From a checkpoint of a small transformer trained on Wikipedia: MLP 896 GELU, LayerNorm before each block.
Each number is 500 + 25 x the weight over the matrix's rms, rounded and kept within 0 to 999. Layers, rows and columns count from 0. Numbers have three digits each.

# layer 8 MLP down (transposed), 896x224, rms 0.058, rows 149-354, columns 128-159
525508522485480437506510520498483513491478502538530454519491477491502470509479501516456528486547
459463551498494478490486544502514470527508519507484483482424565514531489496508520496530455508517
540494549502537479498512546521500499475496510530491495476468502481509502506461507473474521522461
528529521471511521493513468512538512528520463508466549512499488489451527509514500527510513526479
519474464516498443474495498483507498518464523508517448462480512433525479488462445509555512491516
508505473503533526545532460516505532492496513514493483470501481493467522477494472529510453460506
459503475515471508522501472498525525477530522505528519491501471519532505469458482531541528488479
433459462538499504517480543521507464483496537481466527512464527524506491486502462551516508504495
489521503531483468489534512507519464514488505472525488467461478515487499523523473537459523511493
470527501419501509539508475488527424511493508464499534527512451490477471478473500536493545493539
487533484456511517466482496480461493499439510461502495493478454479472434484479526504477522501511
515512485476490530519481490507545491493493496466471491531520475494514531461506503514522483488497
532490466555480513530502512551496550495519505501533485517481498495526505508453485520504486509477
527488507528499517563510518502528502474503503543481472511489472525555514484526537533526461515511
485492512475521523480506524488527509478487486490501491456492504554494514519499504515490504512504
522478540424525467509502492447535530485519513496512459528511482515518510489489511470500495494521
506510493475461504494511449477472512485482500489472530506529474537485527522500510465497522501494
476523526456517462487462509484535604499514518500500497498501494486495488503467517511498491510507
501510473505472488466533513487477503527481489502460482491474468480509515505474500453502540506496
524512488509481520530504504516491481513502508458492506507498505487514513546500470464488551515509
496500514518500524567492526475493534509465500500483525535487478474523430492521488517486583477489
498488477564501455466489494525502476473541512508500543502490471507510515500581519581484498498534
490494503515469489495472476484503510459485497465519483495527507486487515507531494472514487510513
517542481477512516523495495516462504494491482501515507450477507463508490482500500520473486512485
514474466520471510428484495502509490474485507521469500522498491480511486541515473523514470527498
467457518555473526493505518494464478493477479499494546486477482481509507464522517502476511475520
507512514498519535501480449523515520510512494463508516494484477465518516488485487496505458477475
523507499507464497489498513478523501493519490520490526502544510528501504489533532486487519515441
469497531473501506514472452510510490489471531501504507494475480480508503508482491475523464541522
471457476471475513500478475465534511492528540507486545519540473508503495501487532461491525524487
532569552514533496484519531466542463440549449530505522505492501521460487455507511510562482498484
477510539477502463489520509505484489508498512472487486524489521517475506492536468531516503488452
519511526478494534536476505503514520506531528495490500468509501542521489486473492501498450501521
514516493503521484516511519497550448493537511512544458502511490520536547495494502518504483497500
478484530527556489471497503512486467481469500474481516489497484489523503483536473502501475504489
462526544508526548514537493524509490525498542489499499502484489499485513505482495533492542495498
514537523506545495562528497485555504509506524480463468451505529492476472488514478492491483534473
473527494440503492472519488484542473502488510522470500494465464495534487476484465519530466536489
448519482499506436494479497569489473484483512500537486508470480500490488516488498503481522520528
529534469491495518510524483563490486466505495488498508514463472489475509525469508475538521541459
494522514473484495472525523495503470479501506500490537519495492505523503521489497481492511511472
476528478453511461478498447521481526485526495474522522492476483509509486493453506496524501498515
479511484487497533535448461490469531476512461511511505482482502578520501508534504496494496524501
491527550468537478517487483502508503543474508530484447511476511502497469542548497562496508487456
499494507496475511504487492514496531503494506488498506502523496499521507517482522476489467500473
502489468490534456528498503497513510486544546511520475498535457501461510447459460451525505442520
510499492493463514473528531518511500500498489442552507492494516450494465493482523528521473506509
469517499509521518495485507497488517484513502531487507484550497486475519478494498444505541487506
499509537478504515525510533507524449536542505529508482505519495519506504536497496489521510449526
470487511507515492503527523503489531491510529488524516498489459526523470477515510467481487510509
511518473525516496498533471529500485486449484518500481468468489496501520471495493534473461501517
475551448495511491482512511531465515495531567526497516484497482529483495498494519484491495502511
510512509520487511498517517494494514504526489487522505518451492562510494528497469535468486523504
476486499507500467498519514535496497525495517488552476487499507483504512495503527514505489447477
529454452485540505453508493459507528522471557478487487492513472459492509481503451485545504518518
489503554479460513491488499491528521440508534500502533494518530523509523498510490493561487532431
471441509488471546496522513492484497493512493500503507504513497486526522504493473471503477475507
475518502493494497487452496478490488517500476463470543540488444490453491451502520483531529498474
492497469509528516505486477499514503504485515556503521490501468530500528498499478474473515482474
538505506492485482486484478509506443434492487532504499493498479480584513552478476509496537464531
497476539497525514474527505515489471465457537518511489505482526494495479490507498483529542516518
483530534486517521521519533463548478520538456493516509494518507476538492484500481481478521494510
472493505470531523468465453512527495479505487466474570485492502558502524520494503474505507513484
463557486461477524509502516531471498496480523507542501520476501504486504533525515512523482506486
517553542569477471450481484568500566574501516513507485458472502488473469525492501496506502523487
518529459500508524527505513478546495508515507515485520507539477497470521495477513507482516478492
479502491473474437491524511507481531462499486487481491504502486523525482501479560545504491457497
485512524483452483504496484487483500524537460483498476480511493562470485507533522491536515499518
502500508502515484514487505468507498491507535504486511477544495499457512510472472487499545513508
473479498474503521503458481495510540480552477483461460541518498487517488499480461535452478513532
453497478504487527486475503477468520430500495476501514511553537493476500456525520510455507544496
502459482515532454511488443510502475500483463463503478507490484458464470462514507508541503520485
542501476511504448465467540492518499456501496511473522458496511486512493554495550491497483486504
454480527469490478511485525498492531499557540518529483541477501463501490484470480498496474506501
491532484503516535500508476534518487526533540493504481522512522491522505490525539503462523545514
482487502494512491518512478472495510484533479468486471551488477518498471494510487492482462523483
499493475507510499509494507478456541505549475510499518507518500545516505471498474511465490544505
516507558503491493488528517517497483487552567508496461480507506489500502491504502545477539493483
516540504533494494480472514533457483490503517479505514492491496506518510517498476495539489490503
471493509516515515502482507515512478471514497490488499497511493486507458495525509476484501509477
552547456502574464547496497491525505487512539496530541501526503484475519490493479451450532466482
502492488481494474497473454509498494538469529498488486497491485479455509520489501522510484509516
508529463537468472516470466507483499514527494511467485497524467482492481514491512532474482505502
494465504471509438482494495478501522459550470551516502513493488486472496485462460512460510477437
522501481536502522474483521524473532479510503497484512466486498494500503481488515479485481510498
495479517534446503507502457491494508507475502491466524441497541578452493522555505476518522505498
486502488516535517481500500505481509490514493519481490521544500516543469518477488499513478456490
499498519507532538547494512533489539490512503494447508501507531470498467481500510487498499509492
506511518506515509516508515473499519525462507503499496486455460490464477532475468496499487495478
491483498546457488489506460471488501485559532499452527495482496528507513497482473494544494543494
471531518520532488506499514517494524523500500475451517466482472493515517514493496513550475468490
508474500531468504515500505499520471497520553496490486467492471467483467557497494494500493490518
553494442514524533501508513504507507536508449531490485463481520495520476532501520523514517496473
463494523508492489484505519453497492519467468530523518459544472469498493506515511500500518504517
482532484522510472493476504490458506513502512477482526522506485517528490491509501539518486506508
517533483518517491552517480467501512504493521483518461512467487483556551524518484515523519495473
500527517517522505483487491482507521530489515471528514491512500480492482505482474505507457504501
499447487453491481464454547508518483557498497492481470507502527464462506489508510488544499442523
508476520466514488477503504509470498481508522536495483519516513477533515518486458481532530522509
529488549457510472483469463516496527498481505517467498460468499510511487494524488498530465490475
497474490527508520495488517486521503481498516470455525471467557490481506507497498503503530471496
507462519495459460499488484515482510516495447496523513483463513515501485550493534522518471489510
544476501478467498535487493506486498470511486472508506489496512496509474533527511487473531500483
537501514465460516471513473498531524525514504483528469496519473510502469513516524519483475523481
521480493525471478518475494488527552503533489483531483451512491472531504523503468506476514478501
486512520505462507509488526534476500497440536508509487536527472474507476537473500533536498544514
515529524525499458473473498508508502512479477498503513503501497471498484504485499478504479470494
478486492505491523530499532486521486520491509538511517486516486523514501505477508481501468496541
470514502476488505488547537494476539495488507466466506516504512520494495480480473468509483467508
535472456544500456435518525503483511521493498493497494515480526484511521510499485481516475474555
471521521498532496490568510492493517485513504467520545499501500514476497494496502455532524495489
511521500484470505511513507527485512499483525481515447531503500497527506520513477496482491536484
506523516520508485461479527479497490526485517526519474543491484479476476515484482499500486532503
479521484483498486488479465492507510511465503477508497525512512503494493503526486500519502478507
473487484451576517487482524498531450509484523510529544540506496511529511488439492478525519457512
487496432482523494507477525498524554505470484517504512467471552508494499510501572474478491516491
502515527524455472541501525507514489513502500504511507529501511455467499517488466473516503515502
496492477514528501526495532507561476514493476477517525508497467528507464524489500578510482460515
456485492509493483505471493431512526513491496507514505490489504468490472500489472492511489540521
511513535525484512532510499497485469511490502494500510492483458527523480512466467470530472510527
477486556500503486506504466470533532534524490474489531514488529514474457441481522491488508518495
547534541463506489511529490477521456533540445527511469501477549515521513521511525477454480504500
521501541519495478492507449506517509521512480495429484474473467457484496525462474520480479533490
506486457544497500491486469527460511504494494471501483515583502506483495512493527494490504472482
453505523475527461556466543457500494439467530482527531514532511506556514524487520531513482479488
511546487488479526535540496482501494497497491499513507529506537452495464462521494493438503503529
461509510489533513504509503500474493514465525490544526506520510485508490502471491480461507504499
484514455469517513494499478542538464494467475483520489487465488486480528475494529507502510496507
513494555513488513508470491533484494501516487513503481483492452468541497523486506470513529473511
503538496515528482483501474497493467527487499515534486486521453479510511514527510501499488462493
427500512509506502500487503526485482495494494527460495497509515468509513481481487520494512472511
500487493490542487518523458531542490511493468460511469505463481483502500466493467528502489511512
529526514555509547490490493536512513451458486512504496492478491502529513496484525510516463472462
500527550455503523471502491496475481519518444470520543530537492512506544469507500515492477515466
512491505517507503460485528473490511521490514481507495498489487495504449508464485526489515463493
513498521500504465486500503491488546509506492525470515524497549541494486512505489495500511535526
486504498475485467488492533503486512453512531481511501543439466499443484466536486452502534530476
488505495518580523517499527495501536492440473560484506515537560475503539472507482508522515520490
517494519532459477489503457474464472496496484482541484504473512490473515532484511487474528518451
502512522474495515470513483464522486493531462491475474528530525492530484502459526499480518493515
511485503461509481512504511531506496516491548528466496535511494480513468490470525538512489461534
551476547498459541501485504498508468510522528528516517494488525506526489526517490491522474510495
474539501478542475489474492476528499545481508501493483476467527491483472482550484459495531463501
471528492529509506475490521508521471519468515511495477472520524502495493480504487493526545477509
429508539470501536517496484490531477457514512486486534529491510558486557485488474488502477480518
461467458467518493535503465503535540484525485521505490524508490473527509458456508481556466462469
466475536481495505533526493490460500533481510472534487559504496537519522513461483507491504483542
499507530511482492493492517548538508498543518525459554474523511475519489515487512508529464485509
505535515534489509517492508512497494455506532501507516461529499481521517507532509517502496483504
488503482497514497493527532486530453508482432550481517495518448472479552488473529506495547464465
519501493487460502522493489524441435468493514508501467542490510512487481503499521502482467482512
541496497509511473557503524491518551470529502491497512479507573551495501476460504497543531511495
484494501521542468446557475515485549524477506469511462507429434504481539559504498522522528556479
513478502544521490548483469513516466478451427509459477474456542476518501550515489548509455534487
536513501484514558464480516530500498497523513495492505500499526540489507483466523514531479524463
556528518513556562472535499521506491501480511505480491462471490511504505522518535537493493504492
491554483493497496551536506488513476529512521502478543468527509509475519478499489481540535522497
462564542462496464517498536510509474492490520526565503512519498484496482483518496508471499431492
522464522509507514460487505460484486510484531476529458512520465497431482537447500506481499509521
446519503480478481457497488496478453545474464487456525473499437429527483514496518480533514473524
497528508526523490501471532523518504532511498503486523506499492518479502510529468458507528462502
466533508528416495497454484464525486480464506488488456529480497504526487536530512527478497520497
513490453515541474532502542490537471489450493510503531564511502478479552490506481523489564531518
521521487457520462529510478483524502479477538517454501559505463465501444471515504492494510489553
460541477492500498433498520493509470479499482580536457494506507496476523473551519533501523527508
523504461501447526475478500501494523529488506508507503500465498518544531505527483448511531508518
473498516464529517500486507496525535472513488482520548518518482515481504495466527550493487510512
488507501516514525501511488511459495496494470486464501502497490503525501467515527490531493533501
514516469462499533511516475487460498492532515497484530531503516440501476501497508482470486540532
499521482511528447509459480485497497466518483465522515498503554474487496522510461472531500532479
493483499522467473509539487533480470470462533496444548487495507493545453477502502473471523505483
518460529509510510488496563490469481510491468499520488488471541496484471515465489496497474524497
463502467459496484459517462520434493469480480479506533515499524479515499506525580464501501520480
486534516506531512508466500475498469489511491532505551455469464493501495497554489483509516492525
518522467471471522529537502482537503536479502550478514491466473451492519486554502523513507544511
522515509522490514538487494507488488525507527491525472495514474516510504507518533487529462440495
500499490502534481469505485511515526526496478512483493507500554456488493494519514522508508503492
490483544496474475514540555466456481511568467484454514524526498504502513487458513500492506503529
467508505545526487512533518499510491516466461482488480515510536490522495454538501507518482504516
495470494514487477475462563475503477456509485505535542519521501526501512530508463498468572489492
515450464545492515518485480506467499494476560478526496510534495551517498486505445474492490500532
521485542511500469482457497507512535495536504509475529435491521499505497539483535535519451488541
541439508489547511467507454482501550487485535532526459466515475518448535453535436478534511510482
558517495490475514514495559507508543497500475504515489532483462482507522529505509521522486512511
432526510513497497501517499507488502474490495504475504484499504523503505498491501464480475488519
501514487487481497508514512494522500505517541506522438489497466508520491506503460471528505507560
480493486489495464522489488505497471474470533520511535507570467505551481507494485530523498530496
495462493517535507486503501543546508507473469498496467448504506482516525510520501512531539502521
507559489504506465491491546483504520491472517504476526490497483507482539474499500478494510491487
466501516547483487489535432513513495516513520499468496492504472468481487511525530504527507489524
465495485510508512493493472513480553521486549521506482485513500554527518500551503516517524503509
518487481484538506471507536483502566470524503552496493480517475501491519524519525479473559502492
517490504491504532517508513509477462519505561469504441512453495502509448485511501462475533482528
479511492501460457471479504478489509504499492495509509532497484549511488517497475489564501486487
470524512491510499491544483481510466469481434489489495503477488525478448553497509499492525487499
491540502523540538496490502520495489504494451508514517467475532530493516478526508506515475527469
508439529504530519511525481502529522523480526497494526479500482511500536498520512499512519458483
499497503495510536492531494513505493489480494506492475462534504529523494494519529490531512525467
488524528524529444497478492479499505504446471503542477490462482532522516491539551477509524487499
510529480524464518465472503476489515514505519526469513503511499506478488570526487474543506491492
534481529499493498505490456482493505488506500510505478490484471533524575482490520493471480482531
561508458496491486484502472465459492510481490500522504514477523508495500453551508485532531508522
476509510487544497486515556527476451519507495509494547503510471472487515498489490510495497499552
481537535519512506507486490544522506465484478510462507482521521530535512457505554509504513499511
505476528467482496456543472461503500504506476489498510472470528512515502501491553504484506459508
491469490466519530484495473487503516498506553511483464503481481471523518518487461541498514485517
# layer 8 MLP up, 896x224, rms 0.0604, rows 150-354, columns 128-159
521452454471482491529496482544458520474440464485448519499511489459476501484463515531457499505506
503503499472489491516544503509513502525467482505489499564526538499508498503486547530508501491498
522511481466545566477457512525542499457540499525478490488517495572493488473449532556501505502484
504512477494496531531508510487495545498530453502500462493480538527450485494473523502489504502501
470458502479487495459503489493519481491503506486500522498511527501509468546501534484530533508502
509494498489511508525504498529504507480502518495493490494522506512508516499508504482474499520518
521501526469535555484536524518474486489537522478480533541501516492501539523487479548491478511495
507476466482541514548527510499490487470458489551481438473498504474455498495496541461493487455527
503529493485518514489530485512456517488536468470486470503510531487561501510497506536445465520495
499449454519460527496466487536478470500508530488427493443486496498492551507541543530505504495526
492473535512502496523518484527512507504513472530503458460518489483503499513452515489432509453516
545486519486538462509496528486445512486472515526493467521499523471509508491509519511498499521497
529481499495481503471515544502523520475471467498477543474525532502489510481503512465536508522543
516497518527513494521476478481485464505503488507523530515522483481519507533501481503520474473511
516490479529497487535480494504516512514486500549500545440510526486501538505527532530504489520522
508489458525471454484498478523504487487506463505485518527488495482483512513521526491539485506494
524499456468508488481466518507524492474504518531494506483529560518536500512511564455500490506512
497486507483510488526532510508560502465502520504532503521484507476513514486528507535507463489530
520496512479522473479503502544508505474498475549509474489512498515490506472502503528456452504519
542520503500522530489522477498500471504526504517511500534509478484481538504515478488495504476510
509490517540524510486514512499485488506514479555505478530503512523519497514513463501508476487479
502491498495535480474504522502552474511503504517487494477500499557509521490480509498517485498503
490454490529537482504505515529460508496478503494443488525504449472507501486483454541509497499536
507528493502516494543478543507465505479489510483487476462481518482497542515496497491535491506503
542492461489539452475509540507474481490519497485496523514536504493503505527516564510502470480460
541516514507543471532539527491522495498474509508502504506517497491475534518461484521483519472531
514484491459534521526498537521520473516486473473469470492475486474485511519495491500497496473563
532508525483529562501531507518470485483522502528517484470524504487506517495485516508474489443497
532521451493523520491549520462474501444497471485490498525533498515526531458544502503508517482457
494498477500505542466507517507504506464493464547475479503501516562511535529460504540499437469483
503512518504523513479477482506531490492468516550504484510485518520528476506516491485477473540515
497468514477509541515541479495466485520484497544472522465482516460496515521523469517472479499487
537511504496482519565449497480513500509520452529520516466464543520488488486519496469516483483480
512481529469520509543544493504503476496545470504484519502497510515459515509423510476467513507469
528498478510530466537467500504494472471489508544497498469513523482527494541491481479489491473508
484508523471536481485502513514523492449495498505512494491495511542474544491504537480498511532522
504510496499552510492535515523493519509534473511504481535463487550493500489494498497464489488497
531480516505482510552532493497513504488508491490477514500467479542491484534519515507490460484519
500498503492505496422480503515501474483515468507515510452502498514506474491506545513455510430491
503503490520508504493493493514508505508498500492480482514493484508518507488478517524520481477548
508474496452511472509509516484502493526467489504491464517525538503542526497500536505455480500521
521455481435504469524544532518482452489477500500558567524492492485502496484524518504496509494499
507485473515473509499497496499495502505472460490500490466502512521498536499495520477511477552496
508472480508535467495565489500473490483488497488501530513478494504493488495511511529502504503517
504513501496493521534544539524472498475515480476494501445526519527498503534507527483472500513502
493478506502523480544477480492534471492476538514468519487532506519496504513513510518489517490478
525489532464483516536491492498443476512510477501476484467496476534514528483465496519513522473502
514490506502483484495517466500489487508454513522489480473468485518481516486534519493477501503517
504529517500500493492523515487495497469504492551488481462527547468473553521471466514495514480505
512536449491510469500482503502525460502509527532490493523543528489505528469518492514506500525467
497513507487491476481509436498482467487503476519540477507488513493509512467522508452483473481525
503523506512526539508473514479454503520525452467517511509522531486579517495531538497547473499498
495485468455503525458489505467484489491531464483527489481480521565528481514474518479517501515564
499480501527482551481516504566522498498505517491488538487504499503492509504500525444541462470509
510541459502534520526494527494489497501517488570508479541532514477511519456524521454483459504536
537540458474518488482501511501468447493568506489474535530545492514481517512512516523518532490494
496467504501544509526546488506501515513512522548520498475509561533533490523476504547475481504511
513461518486502503535505488470499500497475488479462498504514476508520505519507514492522504497509
494519523524531514511527533573485478501477477491490510489482506496462501540489511418535505481516
509493475507518489518508543518492524493522469498491530457495534518554500475474558505474489515539
515455511514486466473487513557439514465542516541526494509499505484455494513484539496493482426511
492482525502543474457448513508471491488468500490495511455501491474524480492477508471512475483515
538424518492510484499499509522489477509489478505469488530527487485490512521504466503538483474509
514505486517515452439527516505523540448515439489444514528519516486512518517445494490494464510527
518459521490539485534494509538499511473535531475514529498505517505524524493518512508500515475487
520481514530534517476494477494476469513480513533484507520496518485477534506473478510515474537503
484471486533501479494518508534495517478491501496470518520499523461517512490491488562451498531514
513501491530520507486521460524488503444505478492503551516504515530534517476498503511484495487502
519507474501496494524488493470465486518495449523508555511512492474515516508485505476520506508494
503455479495515508493478520564509494521499546502465526517532499480503487483459495500447483473493
495483506501479485465514499512457513488517449505526528513513526523536513524504494473488475528497
520494489472511495510507500542441467504490466481512485532486483535510487467525485496518493473487
549492465485569510508505512514532496474445451476466490510501498494468495495493529519492481493488
511486476424501475517527560476477483456502493497525525476535483478494530478502497492517513490557
495504483526473509485495511479492486500458513512482505453507527469502530511511521509535481509495
509477523507513476516459497481531503478496512504473504481497510452499508532497546474530482464528
492472489490524474529540527504484458520514451497521493583500487512544504494517511505479494484530
503464518463501502528488510488526471460531468500545518503493517478523499499483509467481501501526
512496486410516521484494549529497537461522479514507482471501492527545499478475509551514531485528
514497466522454485458495494505505495479525463504466507491479408504543512483538492483470461535558
510518511494478523520534549539526521475498476546494526470483484520508529499496483479479507511490
534477517448504510520490475517519507463449463494504496514503466535473532505520506507502499502468
535493498523519539522499509527487512529471466503504489457504547521535515527468549515532481544512
492514503447514480510506512488508503482495499520499512497523521509491487490522472491466496503506
534457488477540506502500500498445459477531489492493537533491489515520507477524484481546482483560
527430512520562457536508477534507520525535524540518465549516515562499521479552497466468513453487
523500477471513515479532478475472502517508472500517512473490462485502534488497481505543515497503
477510495501493469508491499490494479492487509524509457479506499489513505476528530471495494539537
545467494474507525531485486507516510518488495482536491490494519500558557485498510523458487492524
530486484472497513464523498500482485510508504497540522507463501553477484466525512487450499477479
504488494479474493540488492514499486508548458527527474476499492458525546500471493506496499526489
491517553495498510493540513503463517500486481522459488546496543498520517509493476509523449453485
531466503504524518482519523490487545507489478509523477495528484490491506494518508474498511497503
510454472429489555508539519482556490482473506505496472491478497511504472511520517499539513551495
511459471463528464505515539487532512444492508570504515517517547524510499535465518484469507503534
515495522501511514520490501506511478491516495523501504545491518483461505501524573485495502480519
483510497470520528503519506484467494505487459491466562519488485527503467509512485511482480491487
506535517517509497488530486534522481463485484510488506496505524531514463483539508497506500475500
489501454486491536486486487493490521461523480517501539513478486507544499499507508504491502473509
501444516449492513508514506514525478486483507505509499517505499501470512506485527484468492504504
500513479516507498521506508473509455472513483527484554509509510487510495474499519505496502506516
545513489496469514481481495521491494477487505487493521460510542511533528507467566457479464473468
550493470489509524507505511495500504423493520475510494499498530477548503512459465510538504508526
495498503509530541499492490485519457522535511496502510541488500513489509470522531487507489451500
510504505491531482495526521530528480530525481507488515555526503517528504501571542493489500484497
533494500465535460469507519533493508508546510555487543526502506553480531448528459529516498544525
503463513476519511519481445516468510500462483487479495496496503496475485458540509519490477510514
502517500538543531475472482515535474523540504533496498517549493482512508503504514491501480475522
499511497489527511556505496467503505476515503536501487502532506506472471517483489461506496497539
509479489470494500550487565477487495466486540502534507509499521509528558531514538489478474474518
493532524510521466462496530486503445503511458498476502499471503474537501518496518492515485483540
532513499510510469495498505473501499472486484489467527476526556533492526477498472500477497461510
511468457453498505526526499516488446485534492531466539515488532459504504500510530482524489474479
509472496465517493556471533503520526472476471524521495486465477497478510466471518472548476500526
519517445503550475447514482545446474508517460472498486516520498501487474480509518521492499475503
508475503488532482451495492526489509486523504498500481471493466473509507508484516511508478505509
516498526526555523511453523498471533489550497486463539467537522498502517488462510476484477507497
517500514518522486541536488527500535486477496506487459486473501494514513478533480513501451487501
504499472479522485454506511497529518495516477517498473469542512496483531476524482516475489433496
497457543502498563491521504486519500479505472531493553521505508536528520522456482467495512460508
488465512516486493528488544502562487487448486508528514498534516477549511465511513485449502485540
493485511511537520500471538513490514489509480572505512504545562511507521513521531526455509513498
505475509461575522530441496492503512509464491474506471487520527481567499490501498511467480512560
539522468472546491447501521571541492514513544502494470453472528511525510473452537474528510478477
551496492470523491487475485530544524469505488498473524510577535476500543512491520475524471487511
534507515543506520518490556520477508459461479518487538508521495525542497529485520518513512513501
526503518546479489536483496487503497514522527525434527502536497489516523489506479536515505499497
496548511491500510523527495516508496493494527485533487496529508501472528470532480514481469499484
509481496505526548479448510465533501484509477482509481478487506517542491479506538537549491472581
520495496478492475461495513483518510482485475523498486481491479475476503530442496469548484539534
526491517485479480468487515486501499452500496536509515494547506505527491554481509503491489519529
508494478461510477527506502483500484528522519502515489524512477482490487496496489493517520525499
521501475474507537459492465534537517483486464511516493517440540494573521468520534470480492492478
493527521448517499463509478524483500478510503546467522507557520463482508525486533517488496552510
530456489511481502507533512501476504485483502505514451463494516523515494504502504473473494465499
533528517500552521509508486503465471506541507501488509511549520504505466489497500478541493469498
530494504462466504532514507502542469542495480455545483469495477455503506507464495454521495490556
475524482493520546498488502481504471478497510487467517510503463484497557492447512560513496496522
516503475506496515451496479552520507430515551505502503476539512494489503577469495476508466490515
541525483516489496521502483486505479491503490501549535468473521542476519560545512508499487516513
494497518489573515485515484469480470468520480501545483504551536498460467519516490480518520503516
521522505474486529484515556517479509497486504503481495451484528549518523505523534501509482506527
540508504473492471462533514492482498459538502448513520505500496500475582468497481537522483510488
520479499554517495519487520502472511498475509472520467484537541492478515496455508488510505522493
506497588474521518516472474494500524483500512515498481562465534500485503448507478488457482520508
495523448492528478485528528497504491490507501515480503485550504514502470498498500498492496488468
528481490460520491507520518515519460493470487478497471531516484483455516500490478485527498493501
528488539473496536447518563469522531499517487475528538518508492523516537507456489508523470483521
496502488475503479539454524495529492486529499527474483538519552484509513516457485476495456490514
530515503496514488502511510511507486508499499535505507508499488490511507463513506495543504516513
515507493505471456466524503502508527494497550553537456500556482538539522487535523489514482493519
566510478418482447491557546457554505497487509520488489491517539512467508498502521434472508489569
497483530447480535522512462481488494511463516508491503515497537506514495465518502456546461486514
522486527440495503499520496492493525482551485532504484547516511499562508490517501524454503515485
506478497481500459526505530510521497508519508497507492450517512553538520525445526533514479498531
499534496427560471464500528493472520492521496539522515464509480522474502513511546466466479460529
532475490459532515498477509499532509474490446523469531512498494522520517517531508484546519521466
495512495470510484500478518540488462466530506539505494486495529515528527519517519537526505487469
530516512498511465480507511516503453498492457534510462527522540479497509492471511500481483484516
486500513498513495474506494514529523519498498512547504471511487510512490536472527526480480489515
579457557486498528477540490485497487497521457515478451539477547467525511505488512431544495480489
534461514466492487495494498512541404498559470499519532528514509491500491448506518490507515485507
516432502522516479466505496500477454521495483543462467478499506459503482462489532461515462475511
530451472522483501534514479515467476497463513585520504523520488554520503455451520503536484450467
521461480512549507467481527543490481471519454519518448516503523495506481484476469539482516483532
522461500462501492523531486459499495492496491550423494526509495488529519489478506508495487491523
512485491493508511489508517478515515489546517531520508507537526513491506559479503489492490493533
519476527499506508463518518473495492480483464468473521513511501521526482499567534490515500464496
466432505497540476509514496493478540511591479539482497497521521530498496481468536500503478435469
508493518471469475546518500527491460452488513512480503538535509516473515559490549527492510453514
510508474520529528534473492541525502442498477488462463454502486502533535476460585501488498524488
508473493496532521541534533479453462486499475558490531477536480459491512474492522523512497457508
507495484481497510471485517475535539472526483496528558489501487509481505479491546524474502529464
496509479506502519514503483522473490479493488503495509526505497539477486507488501520526473468499
500492485525524538492541510497477465502494480531491534523523505537522515536547488522489481526513
491510500512486510502486539507508476521490492483512533506511514481512513457469508486513527553517
521486533463547492494487482505494502507490489551542511426492527489490514499438517491539484460486
521477493440501534474517489503531484472550525500534531480506483506487517527560535496482507467438
545479477497503492524462520476471460475509490494494537504513484493548521479537519522466495484512
513522494449517464504503528484488510488563496528476519528490501514486510507470524503473484514477
511446452479510498513488531489530473507496458520448479538483501500538516520520488506514483538476
495551525478518434513531517504485425512538460494563521499504497516503496481512521501418519456479
486530464508514551492501477492534453488509493504501521512501551513505509513461524488483469497480
531492543493489533483517510509521512498474486494529502437514531470492519489522495483488485500498
516482522495518494516514498542493485459487440526477534479505495479469523545497497545507482515482
525428520446517512509542464516526484512524489494511469445512470572540540497521564529514498482509
504449494463585479539524483486476492510502479518459495484500533488517557503437527530560514500497
491489523470520458509515573520533470488490511465528500481492478519464474535486500518487516506533
520462492458494488484482502500501497498521466529507485496523511512509500481503458520501468503505
506530510534531500476508516492511470483517408584521499503479515523535433464504481487537454541539
505516476487515458515453502478511481504539453477500489491515499506540471490516484488474483462524
506466503501525470485541456486508512478522513529471543456524543497516536510492516546541491501522
491467483499532498531501484528495498509524499505486488467505528486531461503478490507481480548561
489485518462516489513520461467479493490497506477557480442523530495454499512472513490505506489491
521483513459502530488505524508515490473515518514485516509496520510478494501465503508532466494489
522511491479500517505513471477506539454511494537470554560524547466530528524480473478466516520496
491523494503531474506491498495530460479477484528522494533512493466487505489491481493496516499509
535493494481520448481564490505487495478483491520495454541513538460509498463499547505497495501511
498539483472534498461514512550523516499513478515510479533488481490512483462492509469504474484512
551474494480498521519496525511505475488475514520486493508531487448476486547504518499499489510513
512478521470538465455481527463496535495475491488535508491476526505542506503485521507513522560513
502484515479514447487470528515505496499534490508492509514522533461480515499520482521479471493513
481496523507474499458497496518509437518552471491544513519542514465501527503510493523514487518528
527510482497531472503528533548498471512513494499512532461527511467498534482481520544443489483483
519518489536550494508504532468510478487487483551517486492487536477486515470495509532479468502494